python train.py --n_layer=10 --vocab_size=2480 --bias="all" --init_std_up=0.0253 --decay_fraction=0.794 --train_tokens=133100000 --steps=16248 --dataset="wikipedia_en"
Each number is 500 + 40 x the weight over its row's rms, rounded and kept within 0 to 999. Layers, rows and columns count from 0. Numbers have three digits each. The size before them is the row's rms in percent of the matrix's.

# q: layer 7 attention query, 128x160, rms 0.107, rows 0-42, columns 0-159
# k: layer 7 attention key, 128x160, rms 0.109, rows 0-41, columns 0-159
q0 109:477471522558506487495508483448451463503472480543503576495445426499519483498492476483558479423520517516398432438530588485449500438494500496530485454500529424516467494489483500539533523440465540493551504513519656475521554490467565533503512540489513475458480490479481570468557486478613503443518540472466500542575502472554523430485501466495501517509498562536475492491449494606498467465519515449496461442474433486491478526504529538557478491499535476538520600484483421537529510500530521
k0 116:541489532499491476444500467467502496470519449543574549540507462524397543455515515451466487469507463540453482443499577494522502475501531525503590479430454451552471505438423488529500505520493519455439536508469602496511518515429540453506502521477588560490472539536458569444489511523456536496462535467554456496463510470537550490619431470550489498505431557555531519510457470530441485470464498492473471511504553531474552509577500493505487506517591494528518541493477446484508418445474545
q1 110:532542487434504436502440437509475441528489590564518463475546492442514547616500569531503440506559453530556558473542527450530501511484448534505434541456536490543544503554491455485476499585489513475465482539597522525493458524468499521556568449518480495460494459433460499551507455492454479412492499460543457548531532535518469495518470502483466524453531499491472497561506509490518479504521534503489471458509561525423565490514548552385503472475432519528552529486476514510445455527458456
k1 112:509515602459488468519483469492532452505507516480522529558514580489480526574551498550495414496570462480542551496544505535531541539537438524477426477509436544509522566564566490517486501555515454489438429434554457523419459488548501514511506401535485497478495407525523518513488471533468524469396455444549513447511477487522463476506509514474461478523492478560503460561478489550475452534549516495537475503578557464437529472462475469458473509560491463551559486460499523539503445509436479
q2 111:537479556452497494503521490553513470516518479524543593469498439451456444514484444432561475528544563529481553528474457550516531507540527517523496507437493527461522434491494523510413465461448544537470505492454517459569533479456565499495500455533483529437471534496542464454550476549502514504584465531470565461439477487446418526473553561488493476492511506481545483482578582447403510467548499530477497529601521535578471533460476523475474441495503504572445500441472477439532487542513492
k2 116:493449586496537491474526505529486533501546438512495537584491518454483511560536453367553466560501548492471511556520489534461481531509467478557505468440574514491552504486441502559430518487492537516478488539501515446492459447511445494572506442490441492496494514517404474538554498514464553521558498505499512482487521450491438502509520480503545477492487525444518470544490550416471472427478494517397450485552534550558528469488531547544533486520491575446475508432436486563479547554566502
q3 116:583534477532518503458453532442542505477486487473502419458414542446470496555450481470558423478495514504457467541530510544518494508530422476531527518466504510559500462487504454478465434586522434452447474521442547534454456523532530544514549488468552558505557445454491484454561532491545516467436543548505478532480458515502547542487518530470518534577589454534512497409515468503457527476540450515534484544543471503462495516434480428513529563533532567440536499494479506493443580542472475
k3 114:519545472550438512481504557474533491483462519544485509520453480464493505442486545452511446452579504527476543484517463494539499498463447470534481509464527532533531480515530437464543508570569538418484532517479493568469470482498484498495462540530486465508456475477433515470478487487459548519566509511546500497432458470537521483518545502468580575542582374560443427442462485525477539538536502545564508556477488414452533520504431455537518494513489605488485457497447521529413555536464513
q4 104:489506527490452547469556510509435470534443414449516504578405550510491508552498465467512573474561545511506476466505529522506598475539450507485519551495524516500487455490559546442538524454443558499541452494561467490506504494493518451494573515493504497485578452479512465422445481463444488483463562516488495508469486536519425517444496530484419523505456481537509495459415495501525547507513483496505550469541447443406541546555475546505516520547478447492576482506521603559475482545558531
k4 108:452492505468467507529504479456519490533428514508503464492476466561444462394494483454521565431500478481481508517450520600543556557510500545460510510467530549514471557558539475496491519466486620467523571545518470511518523461424474461564521576536538484478508472479470540478448475450440471482526493481500480480528551468496451510475579542497542425442471519443543544542472450562486543522526511494423565497566462541473498499514482501391531516576510440449493489457508516531529484558527499
q5 109:571498612526467509476530500500419464482513418495470520500561498471505547464489508480492464413517552481503536464556445466453493424497564534460473522522462465438470497558525436484505540539448456512474440541497486509475481562511502473547469525560508473481482472440488540469487457509431552497520565511547466453545471523497503496523498603531470558486544567452541567544488427452449490550508474525419524552512470435523473530525517511501490526519483573485412519503492497598505561489460502
k5 118:499506519472520483479480450514475485521518546457383544496539506517465623497412499500512427536464508495491531509568561521532508446509464396491483492461496535480474564493504474484485531511381494538520462519550404523527477552432464517506468513509532497514499536451502448500462523479471505463547553473500449502538512526429512506512480495507408553518517463527537541425479484523485544515498406538439535475542508572467508475499544515459535550484450494567482503505502575542457544463506597
q6 109:436553451528512504532496469513533469477474489481528484536484442448477509502499570529453510524451544522434490538393516526529459420539478526514520515541467532482511526420395466511532597471455492476499452542496540547577469498448504554516490555418482491458544485523555570532472501511448539493496495536434453523443469501513500499552437512477517515489492517580510471523492437495448486585535481456481568542519541562394506487516423461525490519476510418490486519521535463531508487587497508
k6 112:570529460581515501464486508533498439441529525491468533536423396535560366496481477459401472480538506510477480509486461542543483537517468536489459545432482550540477530542466532520461490508470502514461418526522549474457437442473513525505535523533544517497540530462457513502492586547458526444493528522450460565512563484503482534541502456483451520550483566515520479489506535475456515495583539458489574501419535537470525472521508500528508570531418416535506489538499481483488509545459527
q7 110:457417508551546545501508529506525421559505545544524494475480516489474518435433429507566503530469537421529514497471497488499537555478386544509452479502487493504472520441483528560510500489535457560500440492495453455471583584445494491532525480507497477521486485606504440528502497415486519453498512488520487611505518536477592531502474512494456458487545520518509534473482467515506460473526506484496413431571519579494499449512534460468511464490456539570466467534484478509478565575565501
k7 111:506461503538486545498496482562497504483467536520551501494479479460556494526490493518519505465525491539553446419435521468488473470503536476532465591473491479457537498496447452483523536506532502542542407510539537497452501538473534457549405508484468457460502482624528528434572488498505517549503493517449532556477519426462504566393532509486538452534503515553498587458490434517552488449445577499467455442504557544485506519548489488423498510532499552517460419420460535474471554525521517
q8 110:545503472493453535543525535577452480557466497475476550464469469448527508461456498588512502462549488434527429546499516506509485507517438477482547503495489435463519477471464491509450502527554495469489513481582488427564510486556450517464471546490465588521510467516527471583474443494570517475480531504467460534504483443507474525478595544524543450500533594557483507523564438485527529501458522392558448491463482506489534530493447475439538550417552512460478458488528513465482495490613483
k8 106:546493570501453522550544464612565518538457530472479501509489499578554477512501493555534509489573462468486490522508540491447488437484523487501475463476491449542482500546495464464497446452521558475538561408493552521485473501495475443462468554497529520458513446522555452531438550484554501474475568484443515527488553434448487482433468521530551457439505575532519468524524469456491492461431500444578518465476492477517502558451489496406509449453603479553515446521495501517463463557562494
q9 115:508543461438465508488465538487533449499528463497565441501437465594496562475494519462473557484513493516509464539458505503513467515511526541474535624533547495446555426484464555537514556506472509466507473494492455522545499545450500491517564548498466561502520527507419563496552525507471603501520517505488480553538461519492489428501442479406501481505451440484541566476482465520518522494534525439464510450433542496469449525517530482528564383470489504554519475447528502561515417557463514
k9 115:475447450463535525447519534566547465475470492533496501532461524594485482571473535479475503498545617498478476530441498443491530482476467499439484587459500508452515537500535485566612469491511471503474452516497569518488523533443467548477540473478434591415499506501469512468562480491465495491507389489481482578454540592488501517524516499465532473529434550450569527496479476551517517482506512454467540527496573491500517552545532492485492421518511478432480529524514463514484450547449450
q10 111:462453495518506442481508494488547538428482480469427502578548510485539496492570516488451518459435498455460487497518449436514523481510507645497508499496471516485499497572576539552451496477556539586449427530525546553497576481513503459508546470431528551496523484483509495521492460512490503460599498460446482496513475547472512509510515515429514547428468531525457484462501564424458541480536506488493517501559540456495512597567535431504474511466531535515504411522488511501500457474475584
k10 111:483500530538532520463515477467573508458409477447530583523503511471536477538490482479504577489477538476508516484448468525508538476479502551533388549495446495456495485560468512572514528525428493521487588499480462533452534455472456465507552482439497543437516480531524497554491501465482495489515547406437509434565473483461544553471529490470535547416518475533493573428509584396467523515569475519475513499502458485466508530519538476574505541578494522513519514433509489493486437531433535
q11 106:463491508561511524464456523460536508497544536467525447468593452509554493463543533496447475441455535496476421489473527476527456469423498500468532443560466479459556575530541487499496486493510538532601509504552462510451507489462516554592535479507519512535469491505526413446430505483530484514534545527436527572492587461509539585491506488478461484482467573429516518505466462521473549460462477500536512469482466578488526510437483531471447486541502593544495513478451537480501398502467560
k11 117:480519451513540544500541568515463491522552482422518466473617484508528504500543492552505485493458453571518420496502495473551562471470518509443482464457456518454543552517531439506438439466463466472530490592508444570452580569502530552475473533496510456544562490521534510563489562511483508516530480542480513516507509465508506437454438512479454467528439511517507492475484546457448522434590471458444537474526468537451499475484501457543455453547554552564452491446479490485527458422488559
q12 111:442583506469485484517449514547520540472483438535448475524532437519483471478465521434465509537507511495580546484458518453440507478522494517506407496466492569476434593463477475545632457521450433491536533507562476472533524548540537539451521446467455502536476527468512474477543466471519460538535525485518522543532476507559452496474544531476562557413521485534485533421530501492438559484468495544515517499501510462511456528498508502500535558558430456535475459448435489574497471507586487
k12 110:442489472509482521489540530568484515499399507509455448547522450532525518476469482478457505467523528458511500493484449575482494487516496462525507484498482469492499490424544568421486522511480506520449479481523462458479508529522491458416464500532555563515487515449499525528527481496490500572457460488547589457485492496571526499538563522471543588498572606510486567490621466498481530456466423527464456549532493506469458533482466565534516528564514490441462441474450548475510428513565585
q13 104:469577470477541456491550472500466532582501484509491501500481448424512507473523484504459502516489529474436493549532473550488493561564491529415532559502480486481507527506541360492506570491496502529523516552487499543529494475486513491488569409485545481483438500512513396493451493552549505526602530518529511473482527441534535447523553491575464468467432460502557539517489495503490472438495517542465559525495533544474552531571585437535452494533492472410512539495489507428489489519426480
k13 109:517546501516472538454455512467468516548507503532508505459524479467440496453540511496488492435453521467547477504449440490502571576516455478530488465458523503434477512550499530497438497503493515521495524509457431528527450463417475467499597416548525483478536487525484439483519491593561481520529498638602569532490538457442461536510549513505429521489481474486521490450428555447522500457525461459563532505466527512526486550556583487534457482494501532457510530464507460493437489502494598
q14 098:562399420483447491510492467538469491462501585480526549524551489535550502480487475500470469504495485476504501397413469547468475503519526473522468534577495511505508478506513502511496523532488445538493538518492387517514482516492587539547474419549536516553491523521560494515509471474490512495491489452490484481516448442420498552494484502504557504501540473492511588408508500572511548573462553480531434493541497543430456476555435580496459521475522451482522455471452451491597537546507461
k14 106:507463457429502440504493568585495543440497495452440506490522447574587529423555490485511482521508489517460426510542484440514488457522473548527505529543455516548548511492524462559468500420528479528460442456512444501452523497400543479538482400458522509523523561516464496528536505526525547494437558475540500523539497469489547454528497548531513487434555475500511517433534456523548534536496518481505507430490479444510450521535443575515533420540467508464557485497515510487569571575512465
q15 104:484442477555529455411517534464560440506538504520447504536466447468490558583538492508429543580426484492496556521487476493513516428459488471511489525457560430442522495595565512557482490416530432469505493525506450488512531516478513522533512530476517512458504471566527523498507499477526404532489475539621528435514518487520517539468515493493442505474561493547455472526482515536449512519432503459532480585485542446460519464422539542485507498505494502522549505425497564579484476510489466
k15 110:475480527538543514405498574463572516499490586500501484516481455471448532497493475470427521548522439526506490505513498538517467463442501528502524507530520412466518481586504479525524476473556445522520517457551387497472472567497519536537566460508577569512469436578516484491487578543475465493439475517551476506483517449535526560451484491493464482532500476502506507594545517468489507549513484459498495502503392487486481468498479523546496515476536495524509518470412581564457494511511370
q16 116:503498501523499511511473537525450405524550509518539492424533542534495428540437540534428614524460528436491457515489478593419539421491473535479394490509482486492508471583570470477481473529504473506474548473487514515598527470502569490475504433500506499563514466504434524516537492509465496519511510466488497556451510529444537486484549438437454514459495539495550459503454491468492495485461569538552564584470450472506539526550416496501510493547491540478431471542491517505518536454523523
k16 115:551443527472497506463481454454509506473482520497482507453574484529505518467483510432555504519514556557501546548564441537536519404559551555465479430611557508557507461508478526429403555477465496520543527449431498540539479513508536514490536479537516482456479469521442585509537512472480503451572471445456561511558588469482519535448519483436459458466482533468513497476466466498513487473508546538529448474429490490492498578511533490532556476532496507476408474478508540480421519531454492
q17 112:522412472516551496478482436579532485482484510543480524457523564491523533453481519417475584465470486514479460508515509449561591510521516488520485530513478457531475533586465459475504460485491506516519472573466424544496568486490542548506587506492491534459521565407543518512486498567437474457546517484482503534508496443518519435518518478516517436431432507441577512562557456493531470562544507494439540523459435450480509572545494498445435540498487468459468498469449534539529500474553465
k17 115:547460471468596447517523478546487510555469460420472517449459512448568450527513563475523510454490487450497481482540466479525533478545494492502532496523423526525426493573494441529494505543426560471561516545494441555525537559519446521494606491560517468535564489481458517445518520595481514470497513497450552501432447462489548509475527421488460447421516457445621509554474499558508466487477496443479470552488511492485500461494492553541518491494540483547541545476515517510474481550486532
q18 103:504459461492469476529486619505541577517509504423550504496456497544469588489485422422493451512547560489520495477488431534457489511482487536515456539472569459504518529437492490429519471517520465483504519519506565513510466471546513493494497518565440548507486552492517463460469513421527503454471489565524574537427539541470463519533530497481552531500543461472513476434500542545515436434509498506511526591533437497375451481560543454460482529478435484474480490556545484497559506498541547
k18 109:430516575497486476506581546507514554432543480480547430551488506456470601437517404449556500467499558499483526500528458521529466570485432500485492547529522530464503495479468483441486515457524481489536510545488570523456433533553438512465542475456489485523432568519536483475535594508482571470523572556499527530480535466517559469533543511459521512456498529526528516374476472526470458451515523466499562512517481465441446499541462549429515523455486470446447515511552497478515524524500476
q19 111:490504515513488504496541467445473506471512468547523482514482491492508485521499506566430487494492539481505584577429457474446616531543504437593508490524500507471450478485510526460517503552509552504485482565485571559510553450519466542525536525491528476561465524509487446525481470492562499444498474520533437516423462566453472521490553489521493511375469501476464533524511541525547501498545387495467501340474497496504528464553477445529522494477456498449484559520542538566491473497464528
k19 106:533538497544510493454536464449483536482480552516516466488513451455555491495491486514414566508518427496484539545485545500459627510518558470561427579541535548483519513508506508438504501522465495458415462490536521501457427485529513521522536573570484481533507558553517526488462469518463515562510436500496432475490523464455508517480552584525482484436527435500503510426478506557485495496471487537484531436563526480527556522493523483481533399461459508416483563567506491504552406507479462
q20 105:453480527539571510571417534511464600497536573537468509507501483487485495522464491524454479500546479476549499459506489559478486493515567509521529487471540386538540509513515518491523560469510517499543494427551477549511482473374541462520514394467534492493545482499495514471543536502472492491508442493554481458464430597449538488460490494574502411501483509517509457544552490559490520502527426482535519431463555521495477396468439496517566428486485478497507466516467501472524452531542535
k20 110:515399572507503506512428527498465531485512537536551504496511503470551447507489462519509488516493497489504539477479520509508505463646506474491460450482606455473549558529492523524583515453487543447488467506508463501478508500403473560487449408457507471549563527514447465528521535486403501540539503542520477482506489477541584549496459515522508483545467507494474496479486490570452448454539539475482499506491466556554463416550466459480517475478571443473539466583557504461448437538491481
q21 116:525537565470450487482528518549509470595501498515529541400504470422531504483577493442461504459473456498536542519554462512479555470546456448543540509440464546409521566507506478503505486526551473571461444517474490506503470554539527486531522557466564483497484506514500522422514487437446465511508508525499510485509536485434518523524472566486525443530481486420419400479487567493565453502466492463452588410562590547500489478524482477519487506506514482487510504499507441501539522429450519
k21 117:399457542476541559510575520512435528570486498450511473399494489474556527533505463440508479492482449491461574526487559500519505478484498454521489459509422559540538499520519451513481499532530426573497486540475542541529448483479478491550532529503574435458460536502493476473485487452524465497498440561510528515491512430462542512495514518532568527498486425444439572493546466535480479462535545494500546396450550550543527495481593466541452539486499564472546507543495448545469451464469463
q22 111:450529538511504502447465531522536497467464524474598473522512493569572411524528430476562502481455532560551499525528497522438539502478510570493446528459517489528477512488467489584532434498506463518422515491502479443536444492443472518530532445542441542510497504531514428551483465476522522478483488474472461445431487514483503446605439546496470444549492589562440485542466506505556511432461479448430528497505518477573535446520507510505517535535561499495575487410523518524530459464479507
k22 111:487545482521481475427508527479473469480455533436564491583512537560513456544535463496581488433557502503537427504500514503483534558502473476497511432497493461441506513493419459568497576463437439587445521453571498436570480490441563485485490510543528508474499545515510531485500546411477538485502431475490535517518479513473483487491412575482525514453536488500463463523560527542507464484554512506554546507561529529533556520441455575443498508424524494543527499451456473502429471499502547
q23 103:478572524516515456541546453566477481555447521484445506476476461463539446480488492449539532478505467498526466484525453453502507498525457547507499549525482476451584457548546535445535550484461445488524494518485416516507467540547562604542530435462591474442487518519517505498505490470474511465443484464565468537506539524490502497511488516525581538523487576497562457544547514453435485530522461463475564566392471459496488449434501406485495459445558497542523520493505548432504435509529526
k23 109:534453534589508458555504504560522513546480484592445509468528471524490490549477561461458445505492491546498532441479460462497495506524447482517523506519502522511535502487465504526563530524523425480471555492504489446519515553487561531502512507464570466479553487515508471634485482526530510452459486490479531489500555472503467496500588491494542430519532483455585439502524447460498514496481507477523488510471448472502500469425508420485569581450527537489583546537479395452466363507476506
q24 111:526520570543471503496506475482540461466518531551389482523458516578503452521566491530499497522556489432525507487450507481584438447467546485525566483453530507466491541501481404459513524493565478538533485539519506459493470535540477506570477433501516528516433498561460496509457550537561428482531463543491458542532437520535516451418491519462477459518498460550441493438478510463514465488515472445519551527475544530458518506497460549408518487498532395528509535431521478510539577536465574
k24 113:492460515537497535410545476523564522503511529561494464553495506492436507493549516476492456463614505445481525479454553560501482473501507483433501493552488501475498515511489522521458507490579481548556478530589503537432540455504469489495432522530488578452523485470500524576505482542525480556544520507476530509457434512521556454437516523468436453542525487427396536461525535469489512504443486483446487454485479510418539485505507469523504426419462454544587550567532410503541522498495503
q25 110:487532547488500551415528432430434578496483503430480511543542396542502483536474529598517502524499512492441510458575517537500504507575500452503470481456515544525501517482512548522448509509552593519499459531455463409545565468472509512463538568524477495428421506518554455477521448511448538510526471470471486537494475527496475522488557509508531530548484456525489476543492429513455400454483523492530523516483482550480453454547468541555497462512461569549479477527476488533474529450458413
k25 105:524471587505537553458469476508458551468500443544515488544508480498521507551470427524546536468469377436499450544472550526495517499555482505488547534517457465515437487540546477524456521517520482528479527524462490437588549497441513524491554515517472403520465550514475480471458520455465479564460511523508526503580449547504401448540497410518459483495504525582515498453526505463505480516447521522529552470507556517473539513543518495540558519481471530509381489523492540565440532490469421
q26 111:486558511463487576560515470514466485478512503500473584468482435415473530500514528453503473500448575493491560510565518455483488486493531553567443545498509433474487440520511437554525519500572454475446514512528440570521479515483471517515510484454563502446501544530522506542423514501501433490454505513455535489527566505416504416532538456480444516552450484502510578505434460502526519554526482517546576481512447541473473564447518529527558496489413529531494477590526520496491483404530476
k26 109:534525471531532481493473445537468467548516458493548489500505453490469443505474519484557512464542573490477546443481543509481512478510558581479470524510504469473581516523517431450447524546456506548464509413451457581498486530507520513415562463449535525436495541492533493481508506489463453539463535597544486483530576518513469478543530455436472517532531520466509554551465417471501432543526521525482504515500475491595448468458547509497539482486416529493526478546422418531475558406533475
q27 109:459485511566373506415494449555542543531442540510575475546534530507482486510468461557512593464494474486454508565506539549521490501496473531538492522464472460456506499537503428478550466465527520499486477494485506502563536562450495476493439516492433415497486483463520427480572493504493433499516458446559556491547506445395477549480553529513561496527587539435559571528510496554513521503448538511469469544513478521510471514513504496493496530580500418516516407506507519464482512495469515
k27 107:486486554482533525484511538501495552507489543506537548415543521546438403480508526459501485487535478438542460550519454467555445489512517491544558506463451477452577552524546557483507490481531495428567571538499468499523468529465473482492498486513426495553464467484522495585506485503453496505436516450498478485556515426430578482446503457557541523508568595518542504453461512492499496529581504525538482482474535483511550436549468579505487501481432484523433432479439470435479530426531528
q28 105:544544478519538478504480580517509481440515567450536457494423573486520444462501527522456505482514515439527514543549439574464572461560513472480513457469492481505511463451520532569413511578469522539595453547480470547493457425498572439522530483503505474477458522423512500507503477450486491470491479598496522550495476471478448455524505525514483485523548498564530522515449519483443486491493543509515477470476557488437595513469518521520475509478497446572572480517519425504394446490526454
k28 103:544525517488493490434463547527512509507513537495483523522492521450513485464597556492540568478542554469478433530491487523488459517630473521546526467496494521500521452400514395491464514605530516482481424517490525567484505442537535529516499512462514457454424487493565535489531437505472532460451481462449502511557580504550493466429454480526472515474545478395498507506515528526533489538535502466496534459471491493518461555542469475454454571488564468462493531468551444559457430516510483
q29 110:492422475498462462507456465507483525490532453480548485562545553511545538501484550446502507516571549523512553547558440555432545461495487576513539527489517502498468526488533568506491561486510495481516458497484567500542537583487441476477458426484492433494508421561621463541501507506498491562503536498488458508523465502559463419531477419493474485520455458498504512424574489559495478429457485485550580535453451445435454448470433535464512564486517547489504532506485510520546506530473524
k29 111:510431484478492544502463495487513574457474503499487481532500450534498494516556533482570514506527490558551512513547501492470500527441470598494518568521482426496533538472555563491434446465418484465522493395493557520487495425448478484466486508545487523494604475511521451510534532495477489570518573503465425493553436549596515477566486514491474539468475439492518482432473458502505506434495553449517529561523509509409464453457551525468474603489515487493456476501481491496470491553485570
q30 100:480553459523456511482521553465561460450572523490461544518497623489519509505504489485452518506556430527548554458536458480489462495527516506476497484548493461473532569448443516543519486459520459502529535525525545536555499475458550548489541475522565420465518391533556376458503483504455529531462592462415499554513458480479523476510514569502485545524516514462502502517465505464533447427541486478466497487516539491557447447446531534515527507489469472524443437447443571501536507485541466
k30 105:451475444512502585519568523521537427516455484478491550454517573510484469470536534515497450512527525572512483444461485544530491471596556541487543569508548504442445479504464495537476443486455525536507540449450528450538480455476529523529479456570480506478455484543527452488516488542439488464485563521447486533500465439537527463526472591498504529529564513460418504474482402557511468463476501491490549501520543492495483545459476478522574545548417566595464509479502479535459439474569509
q31 110:510496420526481547507465421452470474499563480526453511508521519504446507393508442486556371461480434524509521524480466543519488504527616517441497476456553501479530551492506558433516506475450506486492413525511544581520494467534538497561438486480460487531526525455542475513439493515460542532540504529501494469516484549516509488468534524526518473597561494501479482560488488499395451486434540462525501489545581532498529511527511479461419511551470547448523547466519427503470528480527513
k31 109:495468503451476508490454474459497410544591456552475448506556426445468493524440510453418397483547537543450499540463506509518495496522519461547519487429455545555503434438530503400457495526473468483514466505494487525515459453538472522569424518518454491493524520478572461484496568433476530468508543515486468560524495456569542469473526568512536444520446498545492509470518564533560491531513566479566513537508451432541506516516568555493492520508497510539529562446526493549552511529522487
q32 122:429507420513498484494542472481570478448504517524514511470521467534411479490576431449483532548527520543543540507530558566485534480460462546530494534510496460540549526537500551525550532529463559471545499467439494516492447540503596480532520544511456523485478512526444467509416495575436526515444522364512463587474493480492515524465492492445523447445499506401500536500522501547469505444464451512560438556501479454485471496461535569547501507483456469540440522524527450565508496477500499
k32 118:409478468498529528491570507496547477455496456530509427502550500530563468515542519524359481501505495497557480504594526539470393462487542436553480471599461516489493562506500497487576521513452527479452502494425489516495499534455532522536543530486433466491470516509406454472540518586453492505496529520544453464544486503519491489479411477482474496469460593445502512459464468498448519504518435484506483573531479475481509461538558527469554487498489465516522565435540519486540552504527516
q33 113:497427462493575513482536514519481518554542494503487498517495480489421438558579548513505527451494495461522476414592489463512588448490463512485473454469475494537471506498517460467531424550422480429516466463524461455531497421411494490491515479473423542499565516549496481501492510505517456534482486490491536494527548590461569490585538468452510513504488525475512567493554449495549569497553518448480483484524558559552441475517498556545557500456521476531521539493515496532502450576428559
k33 111:534458464494537490459515476515488515600491522566496512485447495523489482494481446503521530495479452548563463440566441477463499462502484492503440479464464504496576500529508476495461523464540540448524402497564506537529502510500576511458554458493396528493505522516464565499476517541499494532522547509489490408490459560479485548576415564396554463520514532466455468484498472518522556511538408583496543552569545556544446470482490517524474497545529496481534486448489490477430457514478418
q34 110:475475460505458487462525509439488524548504565512530553541446607546449495531511497481485492535447474514535550490508497432490447483516536520512472514483518555449551451510489489526490554516489522476457417407464516513428525465554482562459508526516482502443462479505533428540564453481526440569453501505452472407480516503505529497483453498498452544539462569556634441447553497515501461569505460501465499565512489512470541556462534503544554541529504428477498517441470475482490512456538573
k34 107:446528486556529517475443505483510476503512559443469508530470567493423454486516492474542535503498499517512580496596512415496549461460486480547545516519433469457506464560421509476485535529496501499602530378458544508449506465534521441550463466514463489536490482373446473568496542467514418474494501540481514544529491496571499490514470495564554502577537475488566438458530518477512465533514491532419476450516479510524508496562442469476491504574508467492512564534481517555528495523510499
q35 113:521467435491526451557504518553475510495461474494397574422524553428522465462484422556480440462570544512503477463516538554548465499418457480507557471514488562488517505447536587453504533518505522484445478577464444472497509605506437542530536477473481536466516451527542450519548522497464530459452450558455522494519555539586474444502560522553511552503501518551522531483526517501417508516418578471524507493500500539551485501490538506517504488503444454459496487534465485525498456473450506
k35 120:569508478482475474579463531529521570446466494458452441489517508497575491463473519490535462448580501462581526489496549567515444479465465515439503554438443559592488523460499490558563544480507540470517487549432474485513501537512445455554495472451522480491527489527457442490484527522539505431513491556481393460525510536587440527458477543483532430505515499546435535539500540473454490582440539506481554524494478595532421535510537488489486484509460486492469484505491465522473456468490552
q36 109:487474501530512608501389473453559444483438521475550459502489511470419461452508420513649442535550464527458474437473467485510459470521501473481512487582532501528567544563536516506530545502510485531478527598483456411508490498490507527427541445480473506475512557497525511540485487527550512492511541519515489501541526474457544526575575478451501526522555465498534512444542476445435466532503502569566504504475485424502517481467462527453486443486560463503490480465502529524507503466505494
k36 107:458469455549474533483452475497551511492549458528550460527445550561501450555573531473534491520542444504435482452443515526581460462506435482493477494544509527495534518501501485457526556503449495496501466593500552438470515551507550488546523440524556503480550441455506475516445549464568559460513531559488467572527503526455518477573480459525479470480550458457481521501459488435421464473527450542481426525490460468473485556484465599537555482500503558462488483419564527480484583505486528
q37 117:519509455521482578520462456476524490486530493482501512480445480436561484518548515504479483469514500516484549555478531520523528528529484438525561515474483514508532472491539475433520506444437462511573505494558472468529463537492394492512542447543524498432454445537490518493611513532489539464451480564465460448547542460484502580546546537545586492420535511552439452508549503462498521529504531447471462491468516578496506531494533490439518506449412582502418457528516437517500484394530504
k37 118:567599485616486579451478493523538482527466586458473487498424539516554528553486428463460475497488424511467560609510506522492473416548513507530525480488509477507489432485558526501506525456530489574446504506494499510485563488541440491455451519481493461441519462558535441509564491493463568470524471539475458476524520514515496478508516492529580509404440484454546465559461499461482526548440555514540510468484548548486479470491485484476465530478486516532535416504497455492489462453565504
q38 109:442456460470541507515439518485525473507461519534476530601577534404503522468555470517495474447558563489453478566485530521498552487497454503449541559424500517445497533505481448463488601474509465491505525509533484480526482433498563544434519528533516535515505461473494527529556543424533405549503483527452460505465509500501520496491480479531529580522517507578517551541505545473546459463552556435507476446498500408564457486425497440489490501482484498439496557473522533489459504528535407
k38 112:465540560463558493548487523478605465569496572550502475543539516493506421423570544501474471450509521498520531487483454476481464531507531454502533573514565531479486520423484465551430545454497494512509542482495556475473507457562525530483595498484491512517570494559491488472477497455578530452475493461491496510421504528520540460485446519501487468572512437623541522562493504487463494465470417448463542551499530486533486409460526476486515511486439471533448450518478525474446449480515516
q39 106:428477472565501510545485505501475493520525516458503466494550518582491508434457566488516471500534493464472613469430563528517449515466473473525430501546473535483492500559541512469432527400454454474482506562542461417468574447492501487553619462502458534553461524521516509506466501462496508513493493462545557505517557498477448478417546443507542516510494489499538479470547507436587534468482467532427528510523570502528487534470538527492433504463470546471526485578521453451500524485540554
k39 112:503461520488487562474484433513437558475522422483487455469537490570522500485533487519524491536494534554440509483458553554554481463489482449517449534504497506469558469526444499534433528476496484550539586585544456474458592537584496528489505499550472496531520479521521448479491523465530515448460463471581574465511495444535435524498456568474560530502422525443551489430492444470597546552429536527448542534539528497531468539491469455493438474510465469468479504529486517457523501534461562
q40 108:554459485564485577514496530535486443504454460514428529462544480548547419488524444456489504535525488531466524507519602477500489546481463386477477517460497498492469474485480530546459524545469500505500488566527525498520522529534520568499487453527540556462616511510552565486529485468520432574539443503482484537521482552466447536534495528461451470483477452507502490451494402413466480502525449484503568510487539476504502481509463412543422569504506484528485534454585550471435480493466475
k40 115:476534476507501494510493480523504458524484446571466477488511516541515496497444458536544515467567421466450515509573515569443484572524556475490481505490390552524502491514464473517404501555474505428464559607502512437536536483554532523473486537477524600471567457541448518477537526467473489491574441478484507564509450510500449534508559478511470476496529456477521542504540444481521529480565437497504460496442477464528550438475508437520432511470526532555488474574459530517496504569427465
q41 106:521545575494529550476601538474469501500513555564443535471586525509519549484575442476537537475511468457472569547505487461526458475579480455488422445498497524543588430462489521429526447497513581467475485423529468541458538477489500488462509491486509541495537473524450562409521490483498491436502480498549520537470496488473495477552472456536418537414518517566514519503465524545483527559506475459460528535496494484437460453443462507490460474579528520473432503498461470542546479499466455
k41 104:505459442516494439554586493446476494482529537471508511362507497474472522511550478492483498499533515491444477483493495513477454455585506491496500536513494523527506537471532544442515498548522471485487533487508484544474519498518546486491493530457515533523454487510408529512497535483440494485620469512522560498502512552431518517511535539523435439490578493561610525546431532500452557513404529536520503485485476505535392489481469493486453524550485497503441493585545512482506389517560430
q42 116:445547538504449472530465578499525509491504494491529446471454493438497514513491417488458511474395451502479552506533475470537520481476473475498517505476547451480477515533461396513497539573468559463416481528434428557481463450560526525544519487533507503486512495554510504482477473450509495556493442487492423485523657501472550525462573491515458495488507539550523497478522564515487508523476544453458518459422510521515533499540535436508525506494488568561521569470558484526472606513521532